Each number is 128 + 24 x the weight over its row's rms, rounded and kept within 0 to 255. Layers, rows and columns count from 0. Numbers have three digits each. The size before them is the row's rms in percent of the matrix's.

# up: layer 2 MLP up, 448x160, rms 0.0975, rows 349-447, columns 0-31
# down: layer 2 MLP down (transposed), 448x160, rms 0.0855, rows 349-447, columns 0-31
# gate: layer 2 MLP gate, 448x160, rms 0.0987, rows 350-447, columns 0-31
up349 097:120155161144127143158083157144057130075129126153131126122154172118199139148090128098145142148174
down349 100:128166146105119126155166157149121112061114113138156107146137133132122147117133107138131096157150
gate350 087:082097093131119128128145168105164116154120105073099158130117138117083148149121128093106099126120
up350 088:126134087134084119121090131118130095112070148131085130161089143091151128155084139152135143156130
down350 091:065140115126093118161141152107128179128144150106149137149131137133145133127132105127043116125107
gate351 104:085169151102119115138119141141138113127115152114101090120151120100112142174149102122179165151105
up351 105:107140093120120158126137172121107133149111096105115129075138079168123123104164132133139114085151
down351 107:131151111105134114161148128113123136092121136124113097127159159114141153160118142146146150130087
gate352 104:157121137141128142131110154116152138150161128126096119159106135115113151131141109093070134113134
up352 103:134118099155107133124124138102137129107112133138135131144101122130102117107175108140123112106105
down352 103:184171104110166197121128111171104151080143122113111120096103142134124120128134126091163141111118
gate353 095:169087145113067086128099110081149146066121112138092077139106077106132120089101124148112160177137
up353 095:083145131155103087133161105163144120148101070111136112107105138090124161142151145078144139120124
down353 096:142145143142119111141113124085111112091127113133159122114129128121157151093096143156109101147139
gate354 090:166093085173157129111120163178137139165119168134112153141128131087134076083120168146133138144148
up354 093:141103149129076130117171105147115127143094111139128111084112144076135175113155127127105120115123
down354 096:099124123139110144125180125114169147115144130090148131115098090126151108153099155113131144099170
gate355 104:136113144151142137141117118162145123105086131146146094168154107112118140129102107107115086133123
up355 098:133129107062131136144082102101150105097129131135143103146130104145134154161143145129138127149086
down355 101:134134143140076148125164142108141131116149121104112114123108085130132176071151108122115121136116
gate356 102:155127142156116106124126151148134141108135085096143121151148116113136141136115094171172134089123
up356 104:092102142106131094148121120106174142181109118137121131136145146142146087107106107169142172095115
down356 102:127130172107137161107127149104119134137123150148129176126103111159147119151126126104143132155129
gate357 096:125089162176103163136126112112102142127113139172123114126109126130159151106078139105094093107069
up357 097:130096125124145131170172148165150125110096158176122119079147129095137126087160136107078098131107
down357 093:158094128110143102113132169114155153136098115129113149136125097097106112148134133164166137156143
gate358 107:149128120135102122151142149144117156124123160102062101128169145108156122111150146132101127155180
up358 104:130088118118150134116143123123140128145136146133097155139123143115141106085138112098151089115168
down358 107:138108137159153132152119185159141153092118135104098135117163122123148154148175142127101083175140
gate359 095:135149145151148117110203165120109166107140093167089091144129077153149133117084088145115146161132
up359 095:128155163141141164108101163139111153150130130140158126123125086143147118161122124108156108130142
down359 095:086115139144121102121114151108135145101115080166114091158147110168167135132115157139125144169120
gate360 101:112151114133174121113116158132118139119148161141145143111122088163153129112094101123110175099129
up360 102:137105165111137076092139126100153099133156171170147117101137124091121148145138090110163113164120
down360 102:109131115105172118127128121168118105096149133158141130135137162126138156117121133170081136055114
gate361 102:131121156170110138162159129082139120131134145159129152132102103163100146131101117126144084129162
up361 104:122116131125124129092171159183133148088136148097118114107140157176131144113102149142134166153161
down361 105:117154111121131167117076133120141113105097160211102099142151100148110132127134103116153143138183
gate362 105:113135117130160104109119121121100118109088139157140130133124152127089138135098097155131172096125
up362 110:136117175132167116101092103099089147102120154128186173123156154123102143119095138144124125110204
down362 108:094131136103131151189131130119119135101131159112173165130132106120147099132165113122175159112183
gate363 106:103164161095169118120181144154106159151105090139122148128146106158114156146129136073150106108132
up363 103:160097163126126117072123119154168130113140191148068129136137147130098155130176151184135158135096
down363 102:150109130092129115146128142128134126155126111149118117113151121081171127100118141106143109102110
gate364 093:147097096107136118120138142112125118133125078095094125108162099126095150130161130149151131157102
up364 095:131150146123168143108136126140142100170115090130110143122174138132115153144110114138147104150130
down364 093:113157126073124143117182148115159120088133157144140132109103145107158114120144123141084142113113
gate365 100:106080153159131117098107176159170108109097125109086156116131140134177102109142098110181136122142
up365 098:086164133153101105153176103114113130125109119120145120140105155119104132113148130090162095105147
down365 099:071096083144131102148129158133130116103124130149116152090146105088132144156146137150114123105129
gate366 105:157106118150133150152079154143083166100127119105125154115131170106166111138119130142090110105105
up366 103:164115093133127120104119135175161125107092093094117133137204142143080145123096129136166112106136
down366 105:121085137149154131140144106128146140127119177107104136110173165138144126163166133134128164114100
gate367 096:146116166112095128114123149131092137140140131145136147099083060138098172127100130106103160110185
up367 090:115083125113133099136097113157159073148129143111100103179112153072120140130157130100118153117132
down367 090:141130125150087127125153134107107163113176139127124149122127079138122137171105142083129139092114
gate368 097:140145118110110107136144083133163100129105124133138114127143150089142104108100128127116175160121
up368 095:137119121127154140097132100109156125166120179105135075132122130110123145145113146104122121116109
down368 098:085107097178126116105098123090153117137106146108127118122150124124115154096127119157132085169100
gate369 097:107139119141153149157113140139113130087135122144085150157119154163133159109134074140157140140120
up369 102:145154128119118156129116148161113108099163114152113156142091144115133072109174119096114121074115
down369 099:115141150115123107143138124129099125163122123119111142091127094168129152131151104123117091124129
gate370 089:091094153138164142109119140085145102131154122107092138133125200122091118100105156164096113149094
up370 089:156106149177115139098114146139130158129118135117086127149132131096140155117175138133106067145125
down370 093:209123118107096142174124114128144101151104153130156125119107162162132162084170113101147140091152
gate371 108:112113148120115090123120118101169132068136101143112120174124192137113184131116124115079122135117
up371 107:120110136108101098113158130138147108106109093134103153125120171152124146103165178138145104130140
down371 108:120122117134165145076094113102150129174180119105115140107104138120093167131086125129102105145108
gate372 099:178152120117099131129140129133125124099153110112085140151118120078136162153115110117132141152167
up372 100:137091152145161126094095140141154103112113132153102101144128126157129113138133091146118146118114
down372 096:111129119145106144143092108154064126158117101097147178100097159147159124159124118097133089152129
gate373 100:109071093139152121133126114149134084117134133133149122191118160119163165094090079117107131101073
up373 098:115176117138140118135149147111155139162079123111099084114166148092130144105137120139139114119145
down373 094:164089105119169147115126114131196102141109153142124120157118087100134121100113133139106148129110
gate374 103:150138151148103094160167139166116117097116124138154134140127132085136135107117154129108114150104
up374 101:161119108112116159127150137156155176127127114118131126123119091128080145126143106154166126112137
down374 101:081128102143128162119113153171140121112125138124098112121159150121155111155108113135137130137091
gate375 106:089188127130164122129124115133123146148108100139138132147136163095124169146123153116096114160139
up375 109:112110160103139156087122110137125112122127123143075153119160104149144146140097155124144138115135
down375 104:115072107153155129098110154152117152113074126113088116145085147189123135149134113142128110147140
gate376 096:116113125100113164103156122145150134187110100101142124156097180157099137189150122125139123139117
up376 094:124154137140098133144133129140157106099089090125186100127154168149082143132128135096127132117131
down376 096:151087145130145143162124114120116134136116139138147112148120115091096127126140131138157101119124
gate377 104:152126134136083086130114107119154128153058154148143139139139120090162168105105127133108111131102
up377 102:120112123120165135164139125149122138150170130100080127144130139111151113141140096104118136097086
down377 102:145127068157130142144143140096145098162157157106134150111154108095140133147154158104111131119117
gate378 104:122113160164099155117142112112141103125118140126091119104134152185109113120127087118141103105081
up378 098:150150128145149121112136099136149141109124119152093152126085112133132148122139083169156139096082
down378 098:108128063149082153160163119142157143106134129161147090133126120147119110079124115079064153100109
gate379 109:138133164082138108118188134160143111110104101133103146155113137151131163137112153115098125113077
up379 107:159131103093142072116150116163141106135075151147121123116121194170149140101085133114127147094115
down379 103:130141139121093120089146101135085138135159161149129146140161120157142121178179129123130124118092
gate380 086:162176134139131110105107127129184115151102115170115120138114093127126139148160118146155101116120
up380 090:127141135159099125133127110101137148135096128128117106129118104154090098159147164119159112166161
down380 091:102090141089103127179114108111105158135104094178125117096149129124152153132154126139045127084117
gate381 105:091151136124137098127081114142129136117156126145142167150124143131117148119129112101155119115188
up381 110:148138117098152134149102118151152096152163175113065130131147137149118106130143151171145161139113
down381 110:122131137140104124131115095143108111140104130166138118161149165127139150141167142124094138173138
gate382 094:141069126100074152133150131145123117123120120117128112165112144092136102121142120130149156105150
up382 098:080142151124104185137127140148096105125077078141115148089097129132132141129112103164138141108164
down382 100:116076123118118108139123115146168160143139132182135147171126124153141114108142161149118129127099
gate383 101:140096141125122116135146131127140126095137125156111120165119162142102201119176104123142099109170
up383 102:140127120125119132099089138142176103152096108145121156160125118103129148139156109164122117158105
down383 102:115087119121146131168138136114111096129095100157115146139141104124112102076123122129144111098125
gate384 098:106149118173110162129096153131080132113138110156110157125146156165115139133119102152135112143131
up384 101:116124085144127161137119092122092141156102163110136106140082126102118157149180156117141130108102
down384 103:098132145088118126101144132141168134122158154140147135143161134114123105112117150130118104104167
gate385 108:150115160137162113147072135168162109117103123145166093127105116104102155129088132159114125094144
up385 108:114150112130141181121153099100130131136084127131100135117131115122140161108133134129152080161180
down385 107:122118171118102125117136149116110127132126107116141120113136150160159091084156068144145125145127
gate386 101:056098122141163139141142126155164132116120119126101113127128157153131167135131148152121144147145
up386 099:125151144134150134153097115143120142204099178110130105120134127116131136108131084161177144145089
down386 101:203136116113141116091102154144116092152149115141124113122150091077133142149133137131159119142161
gate387 100:155146124143147128132081151144092138099135121098122131118145112113143127150088134119156079134093
up387 095:151129124159142178081152148129100128149116137111087153104133150144114104119138144123176128139156
down387 091:124124123135133140125124114163139168123127172143107117080142216145116117164106122116111134137113
gate388 095:122100115154134160132153112165135081131143145127099150069127120117151105102107116122162138124143
up388 098:138151155166096087124098180119115139124153158129117135084126123073179180103120134136086119104128
down388 099:099172134132161149096132145145080087099118121088140128135104097123114133110147090133154118127159
gate389 098:121169108149085102167082132116146138131129129110093094081094115112137141133156114104087073184132
up389 100:107148147111143130172124097104125163168154127173127098104143183142105112121104140164091130111132
down389 100:128138116184117108096077116102134095134104122155126160142092116131144112126139106120133129131137
gate390 107:077094136140150147144153144109137099174088130120162133162145167150139139105093134129165149117154
up390 102:105118110158135120168145111127133134138129144096157139130114133102126167148072090125097130143104
down390 102:140141097125123097110135111148138113150153104138115137104134149139085117119186150127164155131142
gate391 100:098160191142130133113141099112149107152112113119084123146091138141141099148116128094117093071125
up391 100:127107158133103124138112103134157116130138126150165149123142135120137133146130172148153156159145
down391 102:102127134122159112131085169113136132095099111128128115111159121086097103118120160139148101137075
gate392 111:105117144110158110123132163132126129119101137115110102098144109128112126153064118146128160086113
up392 106:130137130106125158102153132115076138123174177098119101099143114080111126147094149152154121119117
down392 106:110164110124113149098120130123135119119124078157160142153106144130131161142097158089132139118143
gate393 103:125122146152150178116113177170108107142118139102124151154094146143174142149144078115084118113142
up393 101:096171124139143111136158089111185104112133107163151130100160131123173099185144120116135099081126
down393 100:110122118106127137139098124114116139102130144101127136127104071156134176145130119110127121094129
gate394 100:138135173151120119119096102081068157148117130123149120123115143123165114133133105123121132137116
up394 092:175094153093141126099134136157177103133142134141106118144131102158166104156129150142100141112111
down394 093:132136104123125061118136139109087114109125119127153137106131134145119130077104182159138105125159
gate395 095:158111162154136137147079113130134135156135139177096099126148106124158077114164102178158142148082
up395 098:151119099120134086139117107176160125126155115130076119144141171164139107119132125149150144116142
down395 100:146128115105117116121072112119138101132137155113157083144127074118111110093119117126140112173133
gate396 101:087137086151154184170107080165144102112093157143163107156109142125086128146155104115108127096124
up396 100:112165123128122138156157123086076168144116102146108149092132094119118121138091143137109126115132
down396 100:124148104117118101165117133131149156136158147147124136093074108172139147142116107147112136111098
gate397 098:090119115109183090128118134139124085142181085105115119113112132185129160158128160128127105110142
up397 096:120110160154166141083118157173121117164140112136144149178137149134160088154146108123095161204109
down397 097:155100156145137115140136134117113134142120105044103075144114117143113164126121135125134143106116
gate398 106:112128146128112158145126183146110121145079133128078109152131105124103098114135098164118128121114
up398 106:090121146109146159132120173140143138161113119161121132098091119137141086137140141119168091118105
down398 107:135132138128126141132155085119152101111090126144108142138165138107144127169102157134121124124158
gate399 093:146109124151124149124093145159100121109106125141098104100124109115157124110125128178099123140163
up399 089:138145130100117144101139128159156078125144094159084121131144186085118142157138105102078155134157
down399 089:161115122147089074124140093089111120129131146129133147156141101114080132132159139101139126118119
gate400 102:100114124110161171162127202137103136180115135121171161114159155163117090128148110137122128113105
up400 102:083123161148113169145146111115135133126129129156079109090075115089105116113146164092146090126122
down400 104:150143118130133145127134143120091132195113147124117127157126135108121112144126141131092121148150
gate401 105:065124129170143104133088131111147151167133132086098100101094126104092132104094104135097120099165
up401 102:108113106145146100104164149139130108120101103117127109155111131159129140125146148142162136124128
down401 103:113170146128163127154105127146129137137115103112112121145131103141103093112109117115093121102090
gate402 104:103118144120145118112110118182141156123092069128111135099094159128102149140099166128089143116094
up402 105:104163125119120153147142145164125144175134091136102110121136083114139133169113125091166151139129
down402 107:189162156115123096110125145116110128142097162097149109124112133127095086145133093157114121117085
gate403 101:139077157120158107081134140177163097154145130162112124153134113127103103103168122139166074134140
up403 099:106107133176128130140143076125126124139112122165087166135093113124120181142154124166113130113128
down403 099:143121100145115132124160136128105133113138104097116160116130126148148161155119126097111145093087
gate404 091:141096179109122120122104147115113084120101095119115143114092104137124158120134126105132171122122
up404 090:173081112081114120128168111123147145109130104101138114107154132154167110091093105146141080102114
down404 092:105124146121193121122102124138140121145097153176121117119119183123128103139157121131096108147124
gate405 108:137187121119155136100136121150143132090123136119101130143141132148147125105102119148088100100129
up405 109:146097128127119148099121117112109117121124145152135123187117111108138175125150174094098142112124
down405 109:119146070115134093124139114095124158102124170117082119148136149170111150113135081135107124102127
gate406 103:136125129137122112100116161140122138129093102120100099150170140112139133108150115117136177078170
up406 098:143122147129110142086089114114122100154145125152074116148097136084136148134154104135101121108124
down406 098:134111106097140131171100104156104151103129113134143131144155131150158142115136108107161153148141
gate407 098:150107112148172158148116152127145165168141119111147140141131142140137133139128123108120149143126
up407 096:129138139153128102126179117146123114109121081119122124118177109113097120145165131186148095121096
down407 099:117088115136093122156152128113133141135171122133168123102142135134146158140156104167148152108114
gate408 098:133159144154149117136144117170150127130131137132122090148173130150143106130132122096162120117141
up408 101:109118148162123174081164116112166125175161094101147155143095122108109180138116144099111147109139
down408 103:153118149157173105095124132178150137132118113138127139120086146081104112119105115117127137091154
gate409 095:145157142125133147126094115160106139089104171107107100159125105146115187112146100115146169119146
up409 095:112104152137112105123136153108116071118125115118122150184138146108110156140099129144155078130111
down409 096:170139145141105144136122126106156118142126115096139127173139132154132100134110170144106079121102
gate410 101:092138138145151135112136098145150155123096155148136158140131155130123111128114167129154146094130
up410 101:113131071109118113163160122153154083069093037098113133124162128163122114114150120103176110145122
down410 102:213108159137143104123124094128110147150143136111123144109150131148133142106157135099146115149125
gate411 105:161139153096114125144139111092119140127158152112102105132142151127121124095139128101091097114139
up411 104:131114117094104147168119137138137112110168148147179077141148134114089180148119127187123141128112
down411 104:081126087115159124101116122143133143146109176141087139134095173157095167132120176137080168138158
gate412 106:124122096103133093178100122157106142114126149081110105158132121169114134153137094133087159125152
up412 104:148151164075125106095137104133141111108125131156119089177111123101072148116106111155163148160147
down412 105:144110127082096148123121125129161114125143143169149160108122145141152147163137194094162113130138
gate413 097:083145099156148105111155099128134119120066140096121119108133175174121122147124114126160116133135
up413 101:120140150155119171083126137139151162107133123124162117111134150114148131156128080164147127146085
down413 102:150143144075113186162109131136142137119140098197134155146097086110125128115082132143119101074117
gate414 106:116155145104138151127121151141120116114124136134137127176112129136053166144123130168107180134124
up414 103:133149142116129096135152130127113163142134097156112097079141123127164092170156142155122101194132
down414 103:086136115149107135089154143097161094174120147167122142139187137141106131139110129130115115111103
gate415 098:126108103098148075133177081110137096122087160097150123141115161108123145113102123116153124127122
up415 094:139172141117144148145131098134138124131122127104151110095165124128137108131163169138126122144128
down415 096:131131110138131134108138136109164139126116152120149135124084158139118142127101137126133105164110
gate416 107:131102150166142137128084130149163162115116138123129131143126130092136137146144126170122174079126
up416 103:123147150118128157128106148125146140077072093137153168119133144140174058127121121108092116158134
down416 108:201140140186115118158182099160159113136164133134087149094140125109102144122142138117134112126138
gate417 092:138128116132098130166132111132197122125096148141139088164143195136104128086133128095143100166105
up417 099:154124129155128118120098131087120145146164137111167160106125098131166116143125124161136144127186
down417 099:176142149108149157113171171117127137100135142146092114171146137137138131137110075133114142159084
gate418 098:097155108118139136160137163171095087122129112152102081107105137111116163141114144142150135136160
up418 098:130100134162115119130141104135110117117116134085137132123093153142191131084112113130143183112155
down418 097:157136108113132129119122091142116113070127133130091100127148085121113121173108132151116113138098
gate419 090:110079141098157145117134133133182114087116131110136119152143102109110160067147131107138111148159
up419 097:131133146118162138159137173141083160068124114169148150112100104100107112103116153156140106102135
down419 096:119120141192094156130129145121113127065088137103151130092123146164135127086160118102147069110119
gate420 100:108136177149105130108136132140093132121147111151106116125136112128165129150138136159123120097111
up420 099:127131145139097162113090089154085170129097134091173126142097109120155085167133155148162149158145
down420 101:127116122104135110056099126098128118153121108125105138119128153099141106139148135128178143114086
gate421 105:113093118154095172145128114161169149138084150127093143101114139151106118112133127113126122102176
up421 097:091139143152145139124166133117123125130167170136134154139162146105139136130167094127125153116082
down421 098:104171102142143068160094134128064138153170109115137105162124159122116149148140126111121125103142
gate422 101:124101114156134117173103148152091167103125159145122152123141166150152115147151100152119133132101
up422 098:115123132176081151138181109137115132139126135131111142125119160152118132143139115130137131111126
down422 099:138141098165141138162144159151086120107110137115094125133107145112111156180088178155099123113168
gate423 101:140123106165165101138134143106182109152188113123089132145162155111143139120161141132165161151118
up423 099:151115119136115157134130147144133129128137130139131149134135125099124124108122126106111096110130
down423 100:107104110157124170137138139139120128131118150135143142125141168148121166130129135111069106161140
gate424 104:131141149145114134113113104116105133107132156134134132157145146092116093097173110115136136115142
up424 106:144143120105103133092128128138157145070131108169112124187119150126114123120108123111139117135109
down424 106:109089119139113092137117130090122134109147127111140162098110115119144152131127127143154169122098
gate425 097:131095165090132133138115114145120107152130110121157145099088098137120129096144109099109140116115
up425 098:125110116130165107089122145159133117106093165172113199144156103123144170085107117115094125142130
down425 096:117138094122102135114118153145122131113148095109144124159110138201102141168177137148152151075164
gate426 092:161147127123145163129152170140094125143093140119144125107114155170123121090108184143109136088140
up426 096:142141132111107109116118114092142128110175115124153136100107139197148153135121094104104170109149
down426 097:154111167121114133124140135107142101169160138185100126126142140101145164112143112108120101113120
gate427 101:103141133159081142119091112108115158101099104119102135124152130165135131121119136154106088105141
up427 102:082136165132123097113173132121118177167137124137146121088138135114101170130115137155169129136105
down427 100:135160132101147137117063110139136094167134091095132149153104147115099146128124136162129131127121
gate428 093:119106129086079128079134109130131154097135098124088150113140153146139149096122158148133106095099
up428 090:087092155125155136143105110128123133148120144136143125120140113100177133120139091139095097159100
down428 092:121085159110170150113163139153129066104146136124125102141160153140093139139121126132161157147139
gate429 103:095097179121167125119142131146176093131111162088142127126128134126112136129135135117172119080114
up429 100:122145143107159123133151127114140130090133105142149150110125086112120105095073133163158121129160
down429 100:117124092136088178164161135083123130103143142142085135117157087162150102122092131140119157147114
gate430 108:093105109141121129142150107138097117129125089166123111132142137148132133091109155108112111159134
up430 106:138165130169160093168145146138127120123135136094151114150152168117120106112141080159070144120136
down430 105:107160115191134132132115157139092134117108161127106132094098085144115156168140142132143110163118
gate431 104:113131140137136164132138152116159099131129112090111101137121121153125098091142149090116123085161
up431 105:153124129136125138126130084124121106148096097158138111142101142170121087111139093128100110128114
down431 104:134140128147162131132163118091163115157156102108147113077130113131165121129095142090105120194074
gate432 098:112166105144148148120138129131121087126140125102111131138166140128138104084126142103115122115109
up432 097:090123149147102131074135122136153191176125139102111102092113122059134143168112122124127138127120
down432 098:154120170128138116141128096119153113141162139167129107111130097124123152129164115085161123151151
gate433 098:103143123135136161159145148158133103119172098117152104140081100143092164117139137118092125106149
up433 097:137119104068130162129173141144103139123164089149093079122114120158097174111157110127095127116113
down433 096:146098131149149095153157078141138096187151109142139152126130137119157146131134128155148158144118
gate434 106:108130159140137178105116160136094180091100179150072127142125141079133122127147129119084160140138
up434 104:156145177093121136125160153116126126159153100122159091171167124129126149109177117099132136158119
down434 107:192104098151109125113136149121125164113130115101102106111133143135096135154160134132171133141099
gate435 098:133131090153145139143115142092142166161120108117147094175144149174155106117134092114128137108107
up435 097:134171171099094088126111132125108121160141111131109146130149125155114111126143145119140140145142
down435 098:075128131123143159131152118084158118125167113120129144118140177099184168113149115087107150114106
gate436 108:109151126132123126134118120142095133150179113147110142119153149141132140187191110148138156115131
up436 102:110126139123108150095136156153116131126143112143101100159148132114144099135128130115094075149151
down436 102:116135119111123153090141077108114143152097163105096133143098103133128169099097121148117137115131
gate437 096:141093169131104085150128105144112135127104135128186134116132117113144163119132123156094140128130
up437 098:110113135151124103144101107141167167143133145129095128172106129166119112136125115174080110180115
down437 093:166136186136141144146098143115109112126169072105119104129164131125106104137126147129167159107129
gate438 101:090187102129123109141110153116162156120118122150102110131092152165124118116153101100103089127148
up438 105:126130125122078106172158079137132165138167154107106136110173140136129103134123107140112123133134
down438 102:152140096114148163127097136083103141138108154093125101116139101105162157124126171146123136135140
gate439 088:098148119107131160103127129171094167153131079084103120134098098074086124153123160099136129137106
up439 085:140142166124155074160079112116109138121130150154171117134155138144144141135082132137137139114121
down439 091:182147133156098137103128132141114081111131088146114123128132127123110145141118154160170109131132
gate440 093:116149165145145110107131152145127170066157155145197143101163110172127109172138140174110176117145
up440 096:123095147123136163105132170110099174091129117154137154138123059139154137146108110153078125117099
down440 096:075120159144127151126155130117106143120122124116144144130109098129122146133114107116111153110137
gate441 095:110124143093121104156124130129130140156147149093133113162126111108080114173118095115126186132075
up441 102:125174124185146147129137114121124132126127129125115124130109126173128121121171129142131155096092
down441 099:119138111152120112176140113138154146130116137149131098123132143128147161131122148144130145191086
gate442 098:134151142106147098091163180086088138122160110102136152109185144128138145117094135119128171122117
up442 103:137127109108125151149169108135141106129148076205099139126179141080155110115115128120136175161117
down442 103:115147135123103173076126106142119135068109137113109117100147145105120086146119099129157101067112
gate443 099:099169137134164144103173080109141167116086097111119106142173121113107165131098085061111144120096
up443 096:101143152118132137100085123140103086166118079113146119112120115151187110158081160134134148095123
down443 097:085133181154127128109099136145140109165119133058108114162143144134131125134167131105118095141148
gate444 103:105118129164124122122146100068154140116115175139108103135105135142109137134146126132088120109145
up444 105:105106162135139135151082145100130115155140091171133154149072169129138125143141146178148122114115
down444 105:141127087124104142128149155112132137125125095092120132128136138138112099139164140114127126181077
gate445 096:101143181141130170132108099099126095081110117122134126142109087130149087151082137118110147119119
up445 096:163131161100140147111135200127147147139140105136111103106134117091144159142163151112123120149115
down445 093:125125133127136078141134111116090161104107108147130121109157089130120108126136098131119162082120
gate446 102:127090137110124107100135120121145113113085152121128103149152118124148116118123146146138105120132
up446 098:128150144118131076117134166131119110072171093140119144124109155117106069134128121147192132118116
down446 096:119123139128129155163118121115157119161111136153137126129122124159106109109131137182123097081125
gate447 097:113108143136125132135125179140108131085126099113114144119067111123166125142105158133124150108164
up447 094:124089092117115126092160113137191136100139064116136145115110153131121134121102138098146169152155
down447 096:128149147131131106178142144134096159129118156135111140134132060147196102139122152113137140152090